{
  "n_layer": 24,
  "n_head": 2,
  "vocab_size": 8192,
  "extras": ["capped logits"],
  "init": "uniform",
  "init_std_up": 0.0347,
  "warmup_steps": 436,
  "schedule": "wsd",
  "decay_shape": "linear",
  "batch_tokens": 16384,
  "seq_len": 768,
  "steps": 6568,
  "dataset": "wikipedia_en"
}
Each number is 128 + 24 x the weight over its row's rms, rounded and kept within 0 to 255. Layers, rows and columns count from 0. The size above them is the row's rms in percent of the matrix's.

# layer 21 MLP up, 320x128, rms 0.136, rows 9-25, columns 0-63
size [ 92 100  98 105 100 100  96  85  97  95 105  93 101 100 102 106  95]
[[142 129 100 168 111 147 102 168 102  88 110 129 122 138  96 130 109 115 106 123 120 162 131  93 141 119 142 105 217 115 171 126 107 128 154 142 108 133 122 122  82 119 137  94 134 181 126 146 131 134  76 162 160 122 112  97 128 152 122 120 162 128 114 143]
 [147 119 173 163 119 142 136 168 111 115 160 135  98  84  84 167 147 110 164 168 104 144 106 139 135 111 110 127 104 102 129 104 134 150 153  92  95 103 143 118 138 132 107 100 111  89 163 103 118 142 151 159 129 148 169 177 127 112 101 112 111 144 156 120]
 [106 144  89 124 143 160 117 149 126  86 104 157 110  88 131  91 131 147 111 101  96 133 138 140 126 100 112 142 155 142 119 111  97 101 121 125 169 122 121 149 108 140 123 176 110 118 128 161 148 143 142 110 141 110 126 143 138 131 101 148 101 162 126 124]
 [ 97 143  87  88 142 149  90 162 157 119 110 139 155  97 152 156 116 142 129 109 124  94 169 149  84  82 143 109 149 176 154 103 107 114 151 134 129 152 158 173 103 129 155 124  99  93 134 150 108 134  94 161 123  91 128 163 123 132  61 148 123 145 152 170]
 [119 153 135 107 110 137 146 112  95 167 145 122 141 125 116 119 139 119 133 156 156 116 117 154 132 147 102  87 120 110 107  68 156 135 117 167 110 154 113  97 128 150 109 153 147 126 171 132 115 126 126 113  49 118 139 123 132 117 106 161 132 130 122 134]
 [104 126 125  99  73 156 151 126 144 134 131 122  67 129 109 147 100 108 174 138 126 190 152 131 143 129 100 109 123 138 102 138 177 167 127 129 136 114  72 141 104 159 140 171 116 109 118 153 113 114 120 118 102 140 158 156 113 127  94 129 125 141 157 151]
 [170 104 161 133 128 162  83  96 143 104 122 181 131  82 138 107 110 111 165 136  97 151 170 151 112  92 132 113 151 120 133 153 152 126 139 110 116 128 110 125 112 119 127 105 147 179 128 122 156 120  72 130 139 147  99 150 128 124  96  84 157 174  97 121]
 [176 119  96 123 148  93 151  94 132 141 113 124 143 152 141 165 115  95 117 118 145 125 144 158 123 120 134 131 130 149 118 149 116 148 128 129 136 155 104 150 153 161 109 152 145 151 175 117 110 125 139 176 146 174  81 123 100 128 139 146 111 109  78 117]
 [120 121 168 149 126 149 112 114 139 134 125 122 113 135  77 122 159 181  99 124 144 110 138 131 156 128 147 150 161 138 141 123 161  93 139 126 121 135 111 114 154 195 113 134 140 134 123 102 128 108 137  83 117 117 143 166 122 131 153  92 133 117 141 151]
 [109 163 129 132 114  94 150 131 125 132 167 160 112 129 136 116 117 108 103 113 112 118  96 137 127 106 123 122 123 108 135 119 115 130 147 167 186 139 122 120 114 126  98 114  98 148 119 136 134 111 121 150 107 166 128 149 123  82  92 153 119 136 141  76]
 [166 139 110 129 146 174 110 186 128 121 105 125 148 145 112  73 127 116  79 128 131 148 129 107 145 113 146 117 118 108 119 136 108 136 167 127 155 100 139 175 114  90 149 151  75 157 133 136 178 168 136 151 129 157  73  95 131  88  97  96 147 114 119 142]
 [108 146  74 149 148 122 125 122 147 131 173  96 136 137  96  99 134 150 156 180 125 126 109 114 133  75 133 166 168 140 143 170 141 163 112 149  95 124 116 114  91 125 117 106 161 143 141 115 129  91 135 151 130 140 123 175 171 167 123 109 115 118 142 127]
 [115 147 135 134 154 178 191 119  99 118 102 138 117 141 169  96 123  94  94 165 101 123 117 141 127 127 126 152 148 126 153 127 128 125 147 119 156 123 136 158 115  77 124 166 149 134 135 117  98 113 146 172 160 146  99 105 126  88 136 107  78 171 120 133]
 [153 169 100 117 111 139  93 121 112 172 131 146 127 131 107 132  89 153  84 105 171 113 107 104 131 118 138 133 103 130  96  81 132 157  94 180 135 136 110 111 113 137 125 124 121 102 140 153 122 146 139 113 105  64 127 148 112 146  98 130  94 129 144 130]
 [131 114 124 144 130 103 104 128 147 119 118 118 125 165 140 106 169 149  86  92 127 132 136 118 111 131  96 124 131 128 169 147  84 118 185  93 183 158 138 119 128 115 102 142  99 154 145 131 140 158 162 172 185  96  75  74 149 141 190 130  87 133 147 130]
 [120 127 137 132 122 109 159 137 126 135 141 107 117  77  83 161 112 122 130 147 124 112 121 143 113 116 121 180  73 124 134 138 152 113 163 137 121 181 149 164 139 159 171 160 125  67 121 118 135 113 133 145 175 105 103 135 146 125 130 128 105 136 146 101]
 [170 129 101 141 115 150 111 130  76  94 140  82 138  93 142 112  93  95 129 137 101 108 108 153 139 160 183 127 151 125 121 141 111 160 118 101 126 112 147  91 121 164 148 131 169 132 150 157 100  89  98 159 144 111  78 108 140 140 198 131 150 151 141  97]]
# layer 21 MLP down (transposed), 320x128, rms 0.13, rows 9-24, columns 0-63
size [ 94  99 104 102 100  99 106  92  98 102  95  90 101  90  97 104]
[[134 113 128 106 100 133  77 147 115 128 175  80  91 112 112 171  80 136  81 124 158 136 153 128 114  86 160 118 167 112 119 178 158 164 140 103 118 153 144  84 121 130 140 127  91 162 106 169 183 119  92 122 123 155 116 151 134  90  96 104 151 163 141 106]
 [119 112  76 125  87 120 141 114 128 137 141 143 121 132 106  91 111 156 123 129 131 139 107 135 131 138 119 108 137 155 124 136 123 133 116  98 119 140 120 131 104 170 108 133 101 151 105 158 148 136  97 104 129 100 110 110  61 152 113 143 169 162 137 130]
 [124 159 143 169  97 109 135 158 162 146 107 195 144 140 142 117 148 114 127 124  99 157 134 124  89 132 129 135 132 114 120 125 113 109 141 103  97 169 106 122  91 104  95 115 186 110 109 157 121  81 115 125 132 170 123 142  96 129 121 116 109 119 132 138]
 [129 161 125 132 159 130 122 126  83 114 108 158 105 143  93 131 114 111 105 152 131 142  99 130 153 120 118  96 119 138 109 150 100 146 150 105 101  75 169 100 174 113 139 130 138 116 106 118 111 102 163 138 145 127 124  85 105 101 125 167 103 137 135 188]
 [145 108 127 144 182 145 110  98 138  95 112 151 150 153 131 107 133 131 113 167  92 133 157 104  90 142 108 129 143 153 127 126 118 126 178  99 154 101 137 138 126  94 125 126 131 155 100 139 163 118  89 143 145 136  86 105 125  75 159 129 109 145 117 135]
 [138 145 111 121 168 116 113 142 111  65 111 130 123  84 168 124 107 136 101 122 100 113 140 139 106 125 116 149 116  96 123 114 118 120 118 144 108 152 152 145 130  92 117  98 114 137 146 101 126 119 110 130  78 130 157 122 189 152  93 135 111 161 135 113]
 [124 118 156 154 133 163  92 143 127  91 149 158 135  67 114 113 153 174 135 119  87 118  92 104 157 117  91 117 143 156 121 133 130 147  98 129 138  86 136 109 117 108 153 114 150 161 142 156 171 128  82 133 153 131  93 140 120 108 148 115 174 169 125 111]
 [145 101 125 113 108 142 122 141 120 117 153 157 103 116 115 158 147 127 107 122  73 144 133 143 108 146 137 119 118 131 144 151 115 145 161 108 113 132 145 131 112 140 164 113 152 125 147 135 107 108 119 132 100 143 126  97 146 135 151 157 140 133  98 116]
 [145 114 130 120 118 128  92 129 102  96 104 136 129 101 152 154 127 129 124 128  78  97 136 147 191 133 174 139  92 122 153 116 127 142 156 137 147 106 128  75 106 107 106 187 154 117 119  73 134 160 126 104  87 109 127 122 132 138 118 115 129 158 142 133]
 [129  80 134 146 140 150  63 108 111 136 119 110 107 140 161 132 139 151 151 155  79 138 117  87 149 127 123 149 115 140 134 128 134 138 169 149 110 167 163 145 109 143 162 127 107 118 132 125 123 117 114 112 128 176 166 129  98 101 129 108 143 139 147 164]
 [132 123 147 123 106 100 169 119 159 118 128 123 120 160 139 160  98 158 117  99 135 130 146 132 130 116 157 104 128 137 149 115 169 118 143 116 106 151 116  86 149 161 115  96 142 119 113 149  74 148 134 121  94  81 124 152  67 141  97 120 103 119 197 139]
 [105 154  99 142 102 148 132 119 125 140  83 133 122 136 141 130 118 110 114 115  81 157 115 128 144 134  91 116 158 134 127  91 181 128 146 109 146 113 154 116 118  85 148 157 148 124 104 155 106 159 113 154 110 137 165 137 228  91 126 120 109 175 104  96]
 [126 141  85 142 125 158 146 144 128 158  86 136 197 151 153  94 129 194 144 115 136 126 128 121 150 141 144 130 113 131 116 137 131 148  97 145 124 147  93 200 144 142 114 146 148 121 158  90 154 112 111 103 120 138 150  92 148 141 133 121 104 105 125 127]
 [130 125 102 129 157 138 131 137 147  93 117 139 135 146 146  96 133 130 127 142 102 155 152 111 121 138 112 174 136 142 175 125 141  90 152 115 140  76 111 125 112 118 129 145 123 133 116 147 158 166 122 121 166 167 114  92  91  97 145 151 135 118  84 160]
 [129 132 125 113 145 148 157 116  96 137 139 130 116  87 104 165 102 121 177 169  97 153  86 124 123 119 112 139 123  95  90  95 157 121  83 110  72 113 159 132 156 139 143  84 176 114 130 143 142 100 126 148  78 151 166 180 112 142 119 137 128 109 172 138]
 [158 117 112 133 135 109 113 147 145 138 102 151 129 164 159 101 134 119  99 157 198 100 122 155 118 128 126 123 132 133 120 117 120 116  93 172 166  93  97 153 100 133  73 134 120 139 124 184 144 132  63 122 126 120 130  68 177 159 158  91 135 167 115 138]]
# layer 21 MLP gate, 320x128, rms 0.138, rows 10-25, columns 0-63
size [ 99 102  99 109  97  96  88  94  97 102  93 101 103 103 108  99]
[[116 144 165  85  56 168 116 125 110 139 185 136 128 125 125 120 131  97 127 112 126 127 157 144 128 100 109 151 120 128 133 111 141 117 127 126 115 150 151 119  95 110 135 138 145  97 166 123 137 119 122 113 122 126 139  94 125 179 114 139 158 181 128 124]
 [122 103 153 158 117 134 163 130 133 126  96  70 118 124 134 123  98 131 107 151 120 164 145 125 117 118 161 123 185 124 131 156  97 136 167  97 125 120 136 115 126 193 132 132 104 140 126 168 149 120 127 128 157 128 152 139 110 134 116 111 115 126 104 145]
 [137 105 134 116 161 139 113 148 112 102 160 113 154  90 141  99 101 139 156 137 112 156 137 112 140 133 121 138 154 145 131  95 110 158 118  92  87 117 158 115 123 139  97  80 172 134 137 109 158 115 107  94 103 128 150 105 134 125 153 123 112 169 141 115]
 [150  96 119 174 161 153 120 154 130 123  92 182 155 119 149 116 133 132 103 108 114 167 166 129 158 121  94 128 111 138 134 141  78 110 112 123  77 122 127 161 132  70 122 120 134 169 126 146 169 135 130 115 138 161  96  72 131  89 122 138 129 121 111 149]
 [168 111 142 108 113 115  90 116 161  82 126 159 122 110  88 155 135 111 146 135  91 121 168 100 138  85 116 130 128 142 136 115 181 166 181 142 120 130 107 105 133 174 111 104 102 110 124 135 134 159 102  97 133 142 115 130 159 140 103 116 150 134 145 132]
 [124 130 156 133 130 107 123 169  86 122 181  65 125 128 107 147 150 133 101 111 142 134 105 101 130 128  84 127 159 167 124 103 108 158 103 135 130 144 163 124 143 127 135  95 100 117 140 161  83 121 125 135 125 143 145  86 107 161 141 150 142 125 108 119]
 [119 120 162 125  84 147 120 167 143  48 159 138  95  76  84 109 140 135 123 100 120 125 130  96 104  89 112 108 136 144 133  90 126 123 132  96 113 128 179  99 123 130 133  80 103 121 110 138 117 121 122 157 103 109 138 120 124 129 122 111 159 154 155 127]
 [158 147 166 108 113 153 137 154 112 136 104 114 114 133  71 140 139 114 108 135 123 110 137  87 103  96 144 101 189 119 124 126 142 125 120 119 120 182 163 148 146 139 147 100 104 148 129 155 124 119 117 146  98 126 115 131  98  98 171  98  97 133 141 127]
 [163 143 127  79 151 142 113 111 111 130 137 131 138 118 110  89 113 120 155 147  97 125 122 114 121 134 111 133 141 103  90 133 171 175  81 131 116  85 150 130 121 134  85  94 111 134 142 127 162 146 137 152 133 199 140 114  91 127 136 142 109 141  71 104]
 [142 158 123 116  87 133 108 169  81 117 141 100  99  88 134 120  80 168 129 126 115 152 145 111 105 110 181  97 132 132 130 102 176 148 141 120  90 160 109 114 123 154  81 138 146 125 153 132  70  69 121 119  97 114 133 169 130 151 150 154 116 134 134 122]
 [135 150 120 157 112 101 171 146 101 134 102 122 127 125 109 121 147 156 150 167 124 132 127 104 141  71 139 125 138 128 164 172 122 109 123 104 164 143 100  91 127 169 108 140 125 156 167 132 117  99  95 187 157 190  86 163 137 134 137 131 139 129  93 136]
 [135  81 115 101 117 146 169 122 109  96 166 114 103 143 100 140 156 120 138 120 135  77 180 170 131 117 140 102 176 145 154 162  92 129 112 117 152 128 149 123 104 112 165 133 121 132 116 128 107 145 122 160 114 141 106  93 135 110 118 152 155 140 153 129]
 [140  89 151 122 133 127 141 103 152 103 119 144 123 134 124 120 116 136 139 123 102 149 123 134 160 144 102 130 118 171 136 156  92  96 140 116 101  94 127 136 117 120 133 133 114 145 119 123 159 120 111 105 148 180 141  68 123 111 151 167 158 143  88 111]
 [146 104 113 117  93 128  74 135 122 141 147 112  81 150 150 111 138 146  64 128 135 112 146  99 119 131  56 136 136 166 138 146  94 153 176 147 166 158 126  84 119 160 135 130 105 139 146 118  95 136 136 111 183 110  71 130 163 121 104 112  82 143 125 105]
 [174 139 102 120 116 140 114 171  84 125  96 133 167 153  79 117 116 126  97 119 101 127 103 117 116 148 113 123 145 179 154 150 135 135 116 136 140 152 115 145 140 112 144 104 108 126 101 136 105  54 156 131 116 114 134 132 119  82 150 145 137 154 147 175]
 [114 113 144 165 149 136 121 144 140 108 120 126 160  94 108 127 120 135 112 142  90 167 141  80 127  94  87 160 156 161 142 114 134 138 117 100 103 135 140 156 132  85 124  78 142 145 145 123 130 169 131 144 114 128 145 110 145 125 142  97 150 131  92 118]]